config = dict(
    num_hidden_layers=8,
    hidden_size=128,
    num_attention_heads=2,
    hidden_act='swiglu',
    norm_eps=1e-06,
    positions='rope',
    init='trunc',
    learning_rate=0.00566,
    max_grad_norm=1.0,
    decay_shape='square',
    max_seq_len=1024,
)
Each number is 128 + 32 x the weight over its row's rms, rounded and kept within 0 to 255. Layers, rows and columns count from 0. Numbers have three digits each. The size before them is the row's rms in percent of the matrix's.

# layer 4 MLP down (transposed), 256x128, rms 0.0799, rows 5-38, columns 0-63
101:128140082129104117106114136115087095161103126144092124082101132101144133120076088070153127109145084148165078082150079145151094117151097055094098190088112147183097097139036054117101143190136177
103:118147128170200103155153170090160172105118104134098073094107117114140141162211108128104139097159148160067133128106183118166176082099147107130124119095147115111126148126143148121185133116130110
099:101147115123140152139125184105173104114109102103168130144027116027142140148137133137078165138145152104108163154181116134103130130166162136145205088133099141172117146116079158092166134100137072
092:150157087113161117076050077110133186115105093080074105144150092159163136198116124109114118171093108117093165111112087134181078132160166109101157148200120109121155129132128165137119109146091087
101:153153150100141154156141137133188151160096166139127108199102107144150088142109186126097167147117144158127176074138091193136126200049186107124066092111129105147145110122138146151092167128119112
108:108135133134099184181168132122125075100102123165121163096100171129105126126121076114146164137089176127129145158058171177152174114110184136169131055125116204121160071125169070110219114124127179
107:063084185197137117156147102174153112131149139085167120129068173060157165120172123153138157124055145049107159084123111124117163098144140199144161114107098141101117134159139132115154169159115114
106:096084085188074107096061089122127106086110128092134114086119078077132160185190146120149124107123145135116131141153160139216198148097175152160172174128133063105152138097138154107159195111163105
111:158092142206156120145190129138144061119120178164130180121124126141114171113111127101127123134115110189132158108112177110151054157119075134152101192105129058100101097128107165100049148110152098
105:048123150128170111181152170146176091175155080140092119106141131103135173166160128153173117088155167116099132092128189127141059113092143117077108133175115109145140127090068162158107129116156127
095:120125123153103157128086108047124081131101109131111128151102120171108127223109195164118131154116134129144161160184102106136140138144097091063115078095122151147151131093127157125057093097126110
089:093135126104124139141142135088161132141170086122203113058078131096129127113132178102091186138187130140156100116134178160091128078107164138189142103080090148155124092120078093097196101078147124
104:116127114194124139075092168169087137131140110124103104138151190087083153181121092182141155099135083179103112163111062136186127151082130080142088164211081178142138109146112129137124146105108140
104:083095118126124099091114149156152122205108133128128090117146108124133177092167115090159087140170115141107064099089153180127143113083191109100094128098128100145155117139069138159119165136114169
100:117172094058122097127093124108152144103084173166107133144131032142158069167147133155096122141076073112113079075119132135134104079110113104151139149172128138169121106140122137129187104100092111
108:134127131097110126108158101096079104144133137097100069125123131087134164070076190167116181122159151156072144130160121099138081135071163131112177119167134165178197175097145178156088155158115149
103:158126182203121105115145158097108122124171131168170096139184104165173159178176092056148072131131151121132170134139160148162176141143139184155162159160104186154091084103156114133106108126115195
098:161116148158101109082133086139132118141179076084163093111075187086071164085149134144164158104116140130115111058109117093162159130112099154158181145132144109189158134120094135054091163165089097
090:106062065148134111138129169102094134157099164104047178086169121108091108228186189114155154135053108100151161171157128099145116114110190165068129149155124119147167133078146167155114155132156153
100:158106132143121070097166168154094160170128150194111123108097133114146158113110156133087098077127132067106103119113160105103152117192126091108119176113157101158129093126086129136146119193141152
110:060131137125122143093137132117111136110103041180109136096117136170141093165155184087102112143117072104141087144157105133156204127086146093124123088142106130100134143111076139133139106150141175
108:125151122117103178153147109113199171121191130112144184125145101100099155112051130121130094107069131166111161161149119124104143177143151085153140117153145084186147162090126089125056153171121124
111:135091105136134118089108125117106071110113055144105122072094105130098093126109174158102182080046179081116124143143158115112120098085154114096152082109120130113178126180118199094175104141145099
102:071104130140139187143150118139110089121147064206146139138105119121153160119166130103095111095124105141131105119147172119122143118155103124091158169118130109191090068139091108117090139166144092
100:199149169129161105111194129168184124133106097176125115128103122168156118212130183139137101131074080099174208130103115163144148091100091102118094077135147105177087109140140179097121100186153099
097:145168107164136158159128093143174113115097110142115126135153124083098164168131148108145117182129115149144173186151052113163022094102100076160177159178159124148089168140190107120089128149085103
077:145086119133107131106124165156112153105087123118066143114194102137104122211192106168148092163077115126141148107103171106144139101158169119108140119143161152151146120075136182165154115095137091
104:131157136104113179118135156158148175115125134106090181093146176190119171140119182092134117076163119194128117130115172132148123182093157110123056144086096099135143108098071083135130131147147122
097:195112139147116165150131124106128144132130115184138162123101103160137115157054128113183145137118067122117145141119145153106143172176101140125135161102130156119140116186176069097110169159169176
108:157108113137193120122127131117123148177155096136143162101141166182093104114166137184096177148152137107102125170155175065117101147171134120115153190117123118199107213160100147136119138136099089
098:076140145129117156042160122123107126119110128134122104085071132114141160107128160137156093125161145061093099142142108158085077151125081123128152131128168125157068133201197103134105141136109170
090:147125120160135103134112170110105124095106131158093145139197129096159135202099163174144147116171109174097130146106089149144106123137127153086146143145130118125165194119144175165127178122166110
105:160111136169145122104196148110098071106115129127140127169112092133141089154094164093139126132189098139124135122142161152152068128129139118102132141052183173110086117144120170113103127148121048
090:106147103150187134131067137145123188065088128105060202103100113088130056157181143112145139142151116166083133127156127125184129118167212137125130135162108105172137147143120157161104207092152130
# layer 4 MLP gate, 256x128, rms 0.127, rows 6-38, columns 0-63
100:145084114120130182167125113133131191083135171147139112045104148080139133120097121143101121071093144070178075123121114138114090110103144160079095117109199161196143111141118101173142126120099061
099:073069107115147111104112104177142119121160091119133178096120172197131136106128153135095188123113131150092095090189061123100082122141149146106105107096152104165129143137164129085135099185179120
086:065072151138088157080135148164090144141122194154100086159061143115143172130158135127117113195140092135213082146171150170091135128112122070140138111143105169116130108138048097162117154173107157
094:112066154118196107103133108123097097143151147082154139131119185109145123077089119069130059191105161089115142147109176157131123108106156137196125172150134178164147114108046198120146166115134110
125:098126141126102115173114112149154171091103157142090177126150201088102031129107163120143131148185151134089125100178140144101181111132148171106098119095081166121097128140099154122113130177056176
106:132123119121128130216156138141113154139131091101146137105138106067115131125091109111135125087072099148131135160172113173129147130155083158131114057168138119137027117161133205071139075094193181
109:138118139175116156154138071145136127159181119100135129150148087153145101133114123143076194106135133143180155101140185130096204138114139134105090117139140128092118126097116092154146166085113129
119:070121170172167125103171077116156111076132132118131109076154149066139097135143108072111138119148094130103114122125143152067114078143107106124110187085147129146134082169075165099126119100166120
104:106142155132087096176200139078116091109101092153154175199106127159141152078142111159141156112164061093163141160129131097069108101102131138114105092135136131123100147162114136110129134117099171
091:047147101156135147218097123108100090112100149152139152114148138104181134183127078095178073170091079112090066117120132100117131116133112142141075133135140157134164159117141162152034117134098149
089:093099128118149091071110148091111082159169090151139133090079198129139174135134155090108108177129134115173103127175110119131131171159123124143114113198067109157157189092163157103122133158148162
097:139110151100129130106134143134184124093155146072112084114069099097216150087125133098112114077173203114126132151175106129114126139127142120148120093063122059132142115144119079098129136071148137
101:141141093077087185085139100120070095152155113117170115162147116119161146178158123105109156172143187127153126109155144127094112113052131186102135106134132126076130149129163112194151084100196089
100:085083058159076114079128137125155134099140103186093106082116128120114135122092094124128093140126135113133117096117139152117145144135117106158108158111127114115129095187121186114206078154167150
107:113101183136088099099102115155135136115092121096117117111116128125113168111114221108066160173169154157066166155129112130104148136104104156110089173093085067210152103107138171081123130185172135
103:141076107075062156146128086108111096147169101123135089165150107072133170178107114160114081112147159123130118149119187109119116127110155113062110162152107136099143141114154189215114149132109109
101:099154133106064098125102136081154122093059099054150063130113094122137128084132107111118165146170110116124126080114093135142160118197181190162221080127154121100172092128176152115122136122116167
076:151148135096110123156151090098167114175150186073141089117049139140103146132123141096129170113150142084146160106155169137158156126097179090164112151112095178146124138108111165079127119142121119
091:105169125105126180139153062197141115111099126156080121153100129125121095127063168171144096180136114130117159136145126115137089130116147073141158114094061125090150098173132097090097111128103148
123:126089093124060115077171106125126112141127144134090146130111113122140106115137130093088207109128108148136111126134153137108153094145111113062070132111143149117093154119089137122205141135109173
103:170130114181082116128159074114117106153082127131122154135091106147169159186182114108125134139136120139176145162128109171084142113124118101147137127125067101140147150170186122108151122142176162
116:163108145162127151158138098164076112184098086144151124157151106128145150104126086106146160175090148148119127067201098115177114134098090085151140120069149130158123160158122118116182168116118160
102:087096139078091168137062125173067131147137111163125127112128162160122115095129140117173118170161155183086054119118161167181124126155146170125114111081141178099128112154178190155151071153135155
101:122130114125161131095116126119076164130142197150140126170131110098137145100036165105142086067114102162183121173148145092090181129102050150156089134091194154157070104088132119078133189125118089
092:126146110085135152115097143092142101116191129079053148139098075201089116128138145101118130124092188151086112111102080095090163102124159137120111118089070157168134073126199168105118085099108117
082:170149182109172083111075126129085068157173148122099158126162091133185133143111137105112116093179117123099135146151140104115135209108126123154144156157144119108141127082145105131174076185113076
097:158168151142147076114117091139102100112082132106117101148104065122112108095142114119120101142132148136180176137172082135062075114159171146133109098061168116114092173184146151171157169124145167
087:118123182185073103143143094100089123112054133181193113138171142161135128113110109181169180133133180141117125106171192117064125066164162167154064097119094147119137077154098070132096068094140125
096:155099146104163062137105079184087133180099130113153069146117105120201109137114156129081083095118125084123108116136179115159135128161119053151129108130098170168101115131144103073145136084049123
104:101120135075139123128188110139082123121135170181117113168038166116183094157136138152107134161108133116101087107121119121158119120194103117134126078089139181178141109124222111111154130165100179
087:117091081133107085124124142133107098082142146156077158103125173120117140145203131124140141141165113196116125103096148083149114115184142127180118110080056090130174172166093164130123141195113141
106:144107112093127121128186102122155165175091162128099133119133124088159170138135105073067062162170101100172170156116173145068083129104139129124156174119143115123096141115154155126115156146115061
103:121193044169140089134137166127128103092042171105172165126152147097176125179089111151117098129112181131143055074168122092130153141115129090108131138162121106133185176099154105168183122127095099
# layer 4 MLP up, 256x128, rms 0.128, rows 6-38, columns 0-63
104:118142164144193130118119040164147128110168136132115161121165086171111136099156202115121204139077019178118170132083148147120103119196146141153155127117101176092113157127126158103109118127125170
090:080145202142062170210124201113138080141097145114142098169154127131141117113114129154114113131118146101183174149155169071178224147099138115126126120117163153123092149106150087173136151113081079
096:115144152108127093133129125150177100159153114106118122173153115156079141117107106186165056128083188146125161103153178092223153139149087172083147140177145199141113058149134173091137148118135147
097:133119106171129096109168121162114087063120180121123144135097126083105184120112105102182162179103090154112174148140066113113130130211094187136183151076141129099108137134076169111096091128153121
106:097108161140098096053083144072165133148071103157160133076120097136092173091064141092115132115105096114149200110089107122104138147099106139141084123123148134091141161123155089120119200130113112
104:132126141142100102105091106108171067124122124158083171158117187201140099168167114157135134120140190077111134123121143139145115148126179149174133162155101111119094105107085092140089113111132076
103:177103118131166131091189083087068139088103107128134101123107148140157090162120154084155107135162160153101177124154137099185125066134090155162107141058114152091108151078139120099153120132101084
110:111103134124081105108189117113066147087073106120081173160112134171168142103104183103187114080182097143142085128119103109119141076087094113142103097126198112060112153124099169135119131127163181
108:082197121078145094041129179078131142100052133107131115123102093162133127137131062139167090124121173110132149173176119106168150147110161132129133121129133054138140123116131126139153146139203041
099:170083125141118141083103117117167115184181202148154109109161141115077148122157217147098187123147148131162192120086118114076106116168131172101169187158143131127147114161213122078149137150121117
090:126048144128171062096150113129126165159059151156114107115086110121095127142170145140139100180115105108122132188077172106144108119126216147140105165143156143121167070124164109122103111083147099
095:087166124154083139103121096117136111096121126105129226115120092121173136138136128120135134118111152166091062137113162148178153071165143101113149067111103024115098135129137129093082171083134111
108:113144077177066094182158074139098148143183117111113125110130087103106155132054125143088167139159138165062182136180108100093134185125062145185173114091113125126168126124118130173150089118100138
096:108119175084130149137094132158144105182168132070137127169093130166156152124175157127182104122119093132125171172078083121153173114147143179113126149137140136102072129090074071141085110091107093
101:165066134132117149126146088075142131114125146135067153120111115101100118179122118146128079138116081149105091130133146152151140165114120119244203130152189128190111129105116137115122092148068070
098:096160094114131201128061117120121142142147197171148198169165106111112065098102105162138144139136135090084102218160122098107144076153159178152149141151103130122118183173145130128140122098167112
098:160127099111105141133166138082128080147084097107119100181180147118155123084128128076133099205171182138156150079140053158186171140142165178165145065116100151080183128118142140173085131129149220
096:157118181163107057154109155071124177143184113108111192100183117176100142159102164074126100188092103106074075132111150109118133150130107171112144140199130163145157126093103082150189124160127089
098:147170152072126158163125088157156131187167111097113111131116108134090166165150104154181114153086125140154064124100194126103116160131189102148093185081077163177173134127138158097122145157141176
108:147059107138091105172147138105098108141075110176178102112084119070122173128156109135130142135138108135186101099158136109159181112152130150152134091157119068162127092070133100141110148129087120
107:146125146143149137124094165121133107121087147077137163124125101105196113134177107099166162130196114141132134143127109137090115171125074198128091109145144113094061071166109150108124168112163112
100:113135146119105131138151144113197167076182144104068177124132155148078103139165073110131135162181097111136086102209062105086140127191123169119142164147127129126126101144121117107134086119184109
091:083118169178101092122115151135100161144123134122156152103133141158134128070128096120130161164162135102159130142145177066108079124100197155088143155147106066110161089117137128184167153127155095
098:119148141149130192105148131138104150081093087126177155114106155157118103133137149182107145105079075075117167074102110158144079147146119127143127105159125088115174195137116189090142120101154134
094:116093109147122118052082148095102150160126131144185117094157135133195144109191109119155138128173111107124147117151187089082147196171133111142118107125110154097107147083099133156112159161119066
089:095167066148163150140114116187138150120164154058161090086112171095115139073096096121155203172097156109118158117067154079165139121163113139105136081113055119146103102113164125168153101106097151
099:109193054140134126117162134079093117089108084121111167122080138171097118157135135144133160132126155094154096093093057131089128097061111166121201130129158076125178091129166148090163112122162116
096:132115198088164182113147129115121170149107159124088127137051116163160105127096065130122126169130105107089132163134125090093096170143083089175161117125149166154168130097136151151120124147183138
097:132087137137134139158106156094174118127145178141176106156107142109172163209105101167146103137149035166135114103118137105146106177092141116154108096103098110124136023099102134178129162138141122
098:191137116115131137138114057123117082129101151141140146122056191182156065145145092170143124108137079162137102103090126112119115134111133097190111094121103158184101084158177109153175074132166180
094:102154172096156116166123106162098163112097153158197096119139109165151085095071131102186166121153200080068121142133112114101113165104137158118073073154178144166098060083136073127070149139132082
109:162144130138148144101123100126124078124092149099163125141082125137094100064124071083161145163121156133086105122111123117084114134094092091163110145140100147140105135147085164083125088092118119
098:170067104143107128110108149119109165172169112168118083126127145186132144146106152145189119125108048116121218173136132177136154085174072152134160125086109166138104147136124151126129136104114088